config.toml
n_layer = 11
d_model = 896
n_head = 7
n_kv_head = 7
head_dim = 128
d_mlp = 3136
vocab_size = 50257
activation = "gelu"
norm = "layernorm"
norm_place = "pre"
norm_eps = 1e-06
positions = "learned"
qk_norm = false
attn_scale = 0.0884
bias = "none"
tie_embeddings = true
parallel_block = false
init = "normal"
init_std_qkv = 0.0174
init_std_o = 0.0216
init_std_up = 0.0249
init_std_down = 0.0249
optimizer = "muon_hyperball"
lr = 0.00935
lr_mult_qkv = 0.5
beta1 = 0.95
lr_head = 0.00479
grad_clip = 1.0
warmup_steps = 200
schedule = "wsd"
decay_fraction = 1.0
decay_shape = "linear"
final_lr_fraction = 0.05
batch_tokens = [65536, 131072, 196608]
seq_len = 1024
doc_mask = true
train_tokens = 1055000000
steps = 8053
dataset = "wikipedia_en"
Each number is 500 + 25 x the weight over the matrix's rms, rounded and kept within 0 to 999. Layers, rows and columns count from 0. Numbers have three digits each.

# o: layer 8 attention output (transposed), 896x896, rms 0.0216, rows 788-815, columns 336-447
# v: layer 8 attention value, 896x896, rms 0.0174, rows 789-816, columns 336-447
o788:505468538531502495507517487519514558475460501465523536478438515463497481459542477487505494501528491532494522492489447486560486507477477488459499544439532514490501506554497547496524553533482496487493490511469501498471520453562466474450499474489528464521502487532484505511489496489480519457480520453519485542521509493491497513472488468483
v789:500511494554496485447553553501533472518547462512523512471515514454469535478503480516518436511466477470447510524474503484409554508539520469493485505502496561485490477513582515502556563500479501449496486498497477473459530475500520530484535483465508495478516497497486503448583498521501524487503491522476466488516499474584511476497465458526
o789:542478530502547509502544522486460465589464504505530471500466513534488472476540477521490502462460474487521525459503483466518487489531458501513496539560495450466511495477505530512562531459534482525536525519517527486459532482465502490431502487472565494490473541521515507505530587476539513575506496506484456460514542507480518530496508504534
v790:461516466521516537516450498457491525518468528483511471505443517504545552539524574499502459445454538491491498451515479566562491446448539479477552481527453527468481501448483525530548496477486478431538551499433518549491535529441479476471528446469460494563440509483465512466455475465507520496446545490473573475486531528497526452498480440490
o790:509488532464443465514488471464546480492474528496502460497470491470544512511517442483489490434511484493518472527452487449502450469554520554502508522507534463490525526558539505478472522506453566520476491517479454460514513521502501560487508514499582502463497566517521521483438449477509487525493460484485581490506470522548472485478469513490
v791:526481509493546503521553521510473486574524557478473554507485542526467447518505497544498448533439496402453524511492529554485520512457482489487511440529493451539498491470537516528488461556544474483495436412548502541432458488504519492523494440567428461556533535464507464534507469509513520558477525529504510512504475530506601559497498456527
o791:477460476493496507513524529450475507487521455504483466489509548521538502468491545533500480498518472506477446488481540543484491511493547476476446473451514518492462553451534526490530514489471487505480497517506440454504522409562474476540512472520469464470521518513494473495467514553526502502495526478515525540504470487531496528577467499502
v792:519522512509426545466485534479464506563453482538444507471483469477467526492526515478512448419518464524533499523487516539459494535407521497514465461477507516461496480509501509507428509475486526522494482556503492469478469500479507538466475469489427505517512483550488476463466541542478473450503410516518549532536447490536535511522508547512
o792:523539561532536536480465559434511489463499485568479562480445562470445514508530529489533492501485477517508501494509520523484505496514448500514513475476552522526504471580514475535484487527484479494507546502511518456498514429488521527472492506474456472467523534467497474478512475507460536452444525517487510488505473529486526539497426492538
v793:534471551468503445554510503511514523489546441476521494482462490513475462470433496576434491508542494506410535519464456450508501474470522504485514501471497523527496526512416509491504488514539512515458579500518556494487458507545526473476486452523526453504471492517523486595486526500492524470505496544587486487494440509465520512506500507495
o793:488474487473544497470447515565533510460528523465504491497458512521491482518465560490494491476476482506531452515507518488465504500460475526548520474494510476522485483535453530562486473558503520492496533516478457565468504486526544521514491543532510505503502518475491515513482453517478526495505501521530453488467499516505527528490497528531
v794:484486464466507475512480519543518497483527430468481491512484472474490524481527408467531444488427542473530574456501526518487528516507471565569522490501518460471448537514510514467506468439505483524494428524540498583479450485486449527529562516505410532485484514570462486498509446546468436540497547488536533527451497547467468498539506549538
o794:547500381452436457451504475471490515508532528493554501509526514501491511492530476541484511491545452432553478446424500450513558430503534557480444531525542510481524536454546469550436525471477455472475470495540490460553436458485474574513517536430460515543460478513543472529514543507509496499510461497455494468484483587522498518571480539487
v795:463464443479530514488492479503531443461462518527513505495480459463496493555425479538454418506487536497541484502488487555516559452458517504448480491474401551509564502533524480478519427461527494492535449533523495477539569526490465522445528519514501490518517509530485540475499533502515496467544478491459520569529539541452472542480484529492
o795:493460495523466458529535495517541539546458529463529441521512535539527524559453489490519481448456511506478473485526500520495454452526510490489485433540493502473483572476495531482535504506492494532505492508491545489482485521510525494497457523532538506528521512541481469515539482521469510535568495506504512513443532508430463503525522485462
v796:522451470461444527504544530478503577443528454472516492498544488486520438490510523486534416529501489483567522514494580476473489433512440531500497488561522542518527444521557519485508520489486512558486509439502504555434527479500498525478493486530518519475538496520546550469594535485443483442482501481433579492521523486509524483501466488577
o796:542505486494439492505559445458481537531478585469533487505511522497464468482490506511485492509528495476509539480523481553499566565506557540532501568518490496489477504508544502495487508478535493537512515571472551541488504448463499494450470519496529477511451473572459525510520508554489513505495428474509531511541481524480525482485483516520
v797:552528499503466459427540452524500500483509538475473523474509489541500479573500453512492516494478469507497526485510591480532507450517488500479501512499538503487514362459515483512565501475492537495463509453468508488456546439474484535445481488452466514464528473522461499470488583520460531508488512508433504504547469471441487514527516463508
o797:543520455494470487500523524496473514444465473493503464508461491436543531505525487455494501475502443466490520449506503507485521500524496481514539479538507450534482524493494487499473466533538564455461474550489517586538476516509518528446491511482519478518449484476459471590497500527536515567516545512499528474527492558541505502522505499521
v798:469491455501477473501447503490424475521507454554558490518440547511495537532501510516476444509501491527536536533515528403531482519489575538539509492483488470520541427509557453528529538464515517465569446468502497520528560506514506431519473468519485479488519468488520509507510451508518472522494528496497478563482555464535465493523503515492
o798:561477500521496518544502467549497528516520502511521524531511474483504482471538486493472536453445458469417466542487515492454511520503494483536526496490484555459489489530451474534517530456469486510509509511513532530478458509513506514481504449474473492553526486541499527509512444511497509480534466462486532505504494494512466455491508493499
v799:490538466518504515497440569503485492488552486471485488470450502461495531496510464539438477494480556535483509545514513500537470535482485511525529502496448449442494493461474515445546524510563532510474493538483495508473530499482453508554529457529554426592507472448515464520482464473517502525547498495479541481563477475523534560500451486500
o799:501486442506494508495538491485493524513513435452482560514521511453458506479491553522494542511484528485501536513489551497504508521469537544462507514529533542464470505515465468519507481446457509505477445552476491449505491536456502473448530497536492456560539522420545449482521492496516443518491521470523512542511501502504486530565504515514
v800:505531497510429518459550476458529512534422516442506429494540543490506530472529482499481412485463525524540464541453522552429544433437527577539492479432502468547585475507473447510492514476441497500522533506489501455497408470504542510519531523484470523533511527453465515505520501541486496488486473487504486511505498475480470601486504446499
o800:508521488458502507526485472503542514513476489470537488526507561534478507504459495530544495538529486528528503524454462535537504446468521523497429550491473485465505479492554498583517523468503473518497465461473510528482501514481552467469527529511532506519503489486500524515470471553515491489541456506469482469497452526475494487507449421520
v801:518510550477516486484466562518463527532451493526503491502525375493515438493488490494536465510527509537539525494479516489469491532495515495483499521418524470477474462476563483528436487567522482513453557467466502410512435517484559481483522496463503504513514515516465516515491526562486523522506531527488520503541515464513451531535468415445
o801:517462496476536467482536506504527526459482498530520478513518456440510502453489528460499553444536483468490466494573531522474506490533507498450501450504458507492534484489491522474526495513491489527561502539473504549566499503496525461534475523451505482498523520515508498455475489473485505525462467548446555516465525558485531480468535503535
v802:453499507518484458514570553479423491517563472521473502464458521504477478501499461478487495444541466519495517524479569458423474556562503508543515478522522487497450510483462435533470539469496436540504499495510523518477460520456529535548540577506520487469553489516509507495527531448464473439520492521529453470421507529496533458475497533476
o802:505496520471477458451484483500515521521523530468470476533490528468540514513490471533494509506464412520531490509495493518486498459440483515466540512516491498463484488515459539479467484494512482481488470495581452450498570498536539519471489531454463504437460505466479535520521532452560444494485476498479537502492470438488458503513547525532
v803:465491488513521505413495511532523533514466505507463470469473531516522463555472478525578534502543485491490510545526482479468505482437549545531521501449571476430519512463484531467503496490475508549465531439460473523460501485500495535490505534457500487486540519507538536465531521553495492462482473573489525439576506538472527446505453454498
o803:462483530467551528493521523512443490510494461448477471515458562516538496521492542535487478539497514480502457498469480505490497467490488484464500469483490551470488462510536510565495466545491526510498607534502534495551466505534463501494483513529490442525483546494510577491524534549496494517484508442498565531515571524541451440480531564548
v804:461539522418535513617515507539481517495508483483457538497518548485449496504513566472526531549431496519482492516487506547483518498546459506493516524445454446522463569507554517530494534519448548481455493505473427473523518544508563501512491531530490489537520467513462491440553558471484504501472490466517472480506538516427498485491535490557
o804:521536570482543499505488476478454485489489497525508505490501488488517463473482506520526459491484516456442519509507534525517451530494491462514439479517487546450534545514501487478499523512517539457458461554483495489499516517469535495457473475534501495521491476481440448529484502532507503499485519587470484489533481525462503512470490525538
v805:523525531448478484476455401518512483551578479530489430502525488499461527462501486446511562494526474442512534504479535533504486489482529569450507509545490493504508506473496575528484559498594487539464478494529543517472551485491518492565531518510526519469480475479492494438530463535561532485520521519477456563530487483517499516516552562434
o805:488494472508557537520533514474474492491496518511500478469465461530491476545446516545460443470483500492561525451522537500496465501497466546535499534504495535490521510494498496486468516531468533509495511522531493490529457489572463445506454515508479473525510519542488477514524453508531522487504512467527541503452489506470478490491479548516
v806:458458494519524502480528562491563476454457535472510477469544577490517522501494476462525513486508547470516526539534515454473489490515519447526518464516489486499501454483520503559518512513488579525511485479470514474523536506484484527473492522514459486544491460461438448542465473578524512497513496471520492484530495452543573539474520556497
o806:520490545503488514509533512512465497465528541480538484480540523528518443505479478529486533479511517481516494522525512539518479474514503500506498545527529458498473446532433555487536504544461542505526522454463488488529459532553602439461515552491461537491514515508501510509464513501443496485476486439513494524509486498509507512481534502495
v807:488504490498516519516552445558465496569511490452516480475493458466553465561520509496569467512522518538548489451495533479579541580483494579487465507498466519460487496506506521517491515519458464468537487464464494527447580446471490529520521468481537530465537410481487461476404494532522494545501521566521491499494512498427462522492486545504
o807:459452498486523525511537462522529518454475470494476497534557488472555529479467498510505542457505511507512495447499523516516508558490556556503502466508474513500508520508475488521533513519508541524486496478445471510524523508463584581489501489516486467517505465558517481510514514466479490533530525507468528511475505540448502518534520499576
v808:557490522599525447531463498472440452477506497561494513529462458531508497511509497465532550511501445487437464535543431482455519549505454532498512507445531536469484457480520486488579507436485498483473547555519482496530504502503493516490480505554447488479519479558468484529488481490498504478535529464512488486461526433534500480515464445511
o808:481524520572466462446534527490500501499499503427517488499549563485452533518539436520508508482559439482535516473564504452500514560491525527487526519506490482542497495472502512515551528503520523549555547551513474512526522449546463474481426508415498539545500569512493465496475470515559477494503506530461483547512490515491524493512499487504
v809:486452510521519471513514516456489521525524502511517470542501529483501486500492514518528456517547491554503477544485522461541542507499511540425440501531543450464535441465544492497457453460512517512514433573452425560519513494480544543461465488513474466498495441465501497536504520475517500492468491477507573484480551455509479497506516502514
o809:574524459529506486469495531498553505477476492441531515461535505504473447527491478537574521515522498503435540477457471498466508539437532503501475488390471479486501471497454509497522460496468536514494503499493539498503438499520540532512589491429523527511470503476473517502453478493538548503536472498506521487490475487493546537468492437449
v810:482511550481487489455537507524521482496439570509505503509468517542480476578467466467463556565503515492532493454473532489521431476480493453539434530473527507493471508512487553467555486472509465539483454496546482522526515512495508494557487484467437518493553494470539480462510581514515546527474529484461563529508540452504559539458519581478
o810:460518473550525462531518503540501527494501502522496547461513504482498522551488492511493513563490561513519510501491475563522492458482476482495481488526510495500466524565547538482498512502497535498512505483484505507492470522489556497524479534467561505524498487588477516495505520523521507567481517517496527545578478500550496457560498426539
v811:502479523521489529446447542517521542562497451476521451463572521519534512490496466510471478527458498421506467515416484532453523524521473550492523511482501461502532521500486498528444554517466523493482446508494497504470518507539446479530558496480489473435501487460515497459486466520447509516528432470468441476486434520475507482528488501487
o811:499467552543495513476510490548503459533536546507451455527487498502501490460496483513559498508507548459476552500520552545510488487481502487555510508507490480467498474515518504534462467492528479484499466440553544484531506486465469520512508507508503534501544545474515458539553468477459515494499426515512504528485423501501507487506481490473
v812:453472536521506494495493518523503503530542517528523521513498476504478482443501458494497506531505510431523533560477504528517540491452499532469543513521539497457506477513510483498524541497485534469487512473488479511548422497512545487464499498490463531495535536491459489452438507525516447489507520447553479495423475525510456534467513500509
o812:530463480501462459516498485527529482458506485465466495505492500483464464526461449442525517525502470508477509496504505522546483532492487502430521550526500504470533504446489502492489450517526486566412519521515502458514594542454515521518492520513499497550480528487510486516564479432469501553559543486519523514473459508481538487487485495502
v813:549483483449470520427558493477484478536510496455536566506588485441567513510483498498434469511575508514464521562487549490466522522465475462526482454465498509509503483472510496479539469479497517488484546568511524528481519531528488536479518497453484486549521535481494485463515444506467506509454507526503540527538476511490478509489530472496
o813:476487459429489549526469473479537488578458439508493476527481546440464489503528517519515509494471503459536467506502429510485496465495483563446515519490488555464543448505488502519499481486498505496462550506453541510489482540478487493480535487554491470487521528467457443463507524547510544492484411464564500556447477474526460514523500523500
v814:508528454449478531486503501448448555542509482483496518476503525511476537525486485526567543509537525515516531523499546428514514552523529555492492526483480487515503443439514415486484495555481495475453460463544532463543530477496468527477471552521488461509508487411549499463483552516454498439497505530539554520551514472456485492494472486511
o814:505511476532465481478495565507545481435556521500465496492505508469491521540544508529490482484497494493483532513492532496521508440491531484476527506474501526506538558483509523509461466471535527505550501448580516496454482525552518472523470473513488504487440454547535486457517510495523467520523524506473525496538539464506430532495520538547
v815:527565539540452482506503473483537521520520502528479496482510490520484522470499498492488440475521492527453479556494507435525500526463522491463487499485460431535456553467466503545474472491482540442473482492574497502491465440468501528553567487458425437536458496513547512506492485494562504415481474456506568514473528499503508505447498532477
o815:485451463476554519483475479522459511539474475503490558524463518524477526528478535524561489507527507499486527507547527498509565474492508534466459482523482465504472526561474485531505469461483510486521503482525514468537540491446501481505458492468544526496472473514523432534507508455536455470457509485518516449517483444538526513552502510469
v816:484526529510481567467488455531501517470430521493424535527454503531487511501514519494455444540443483510486540522505488488521510511511485486494474505533539516506535531472496508509514517523483531466468491523502455438499573528504477554492507497524508536497489547560513517497447520551490486558509439473432476484468460505507450480461462495479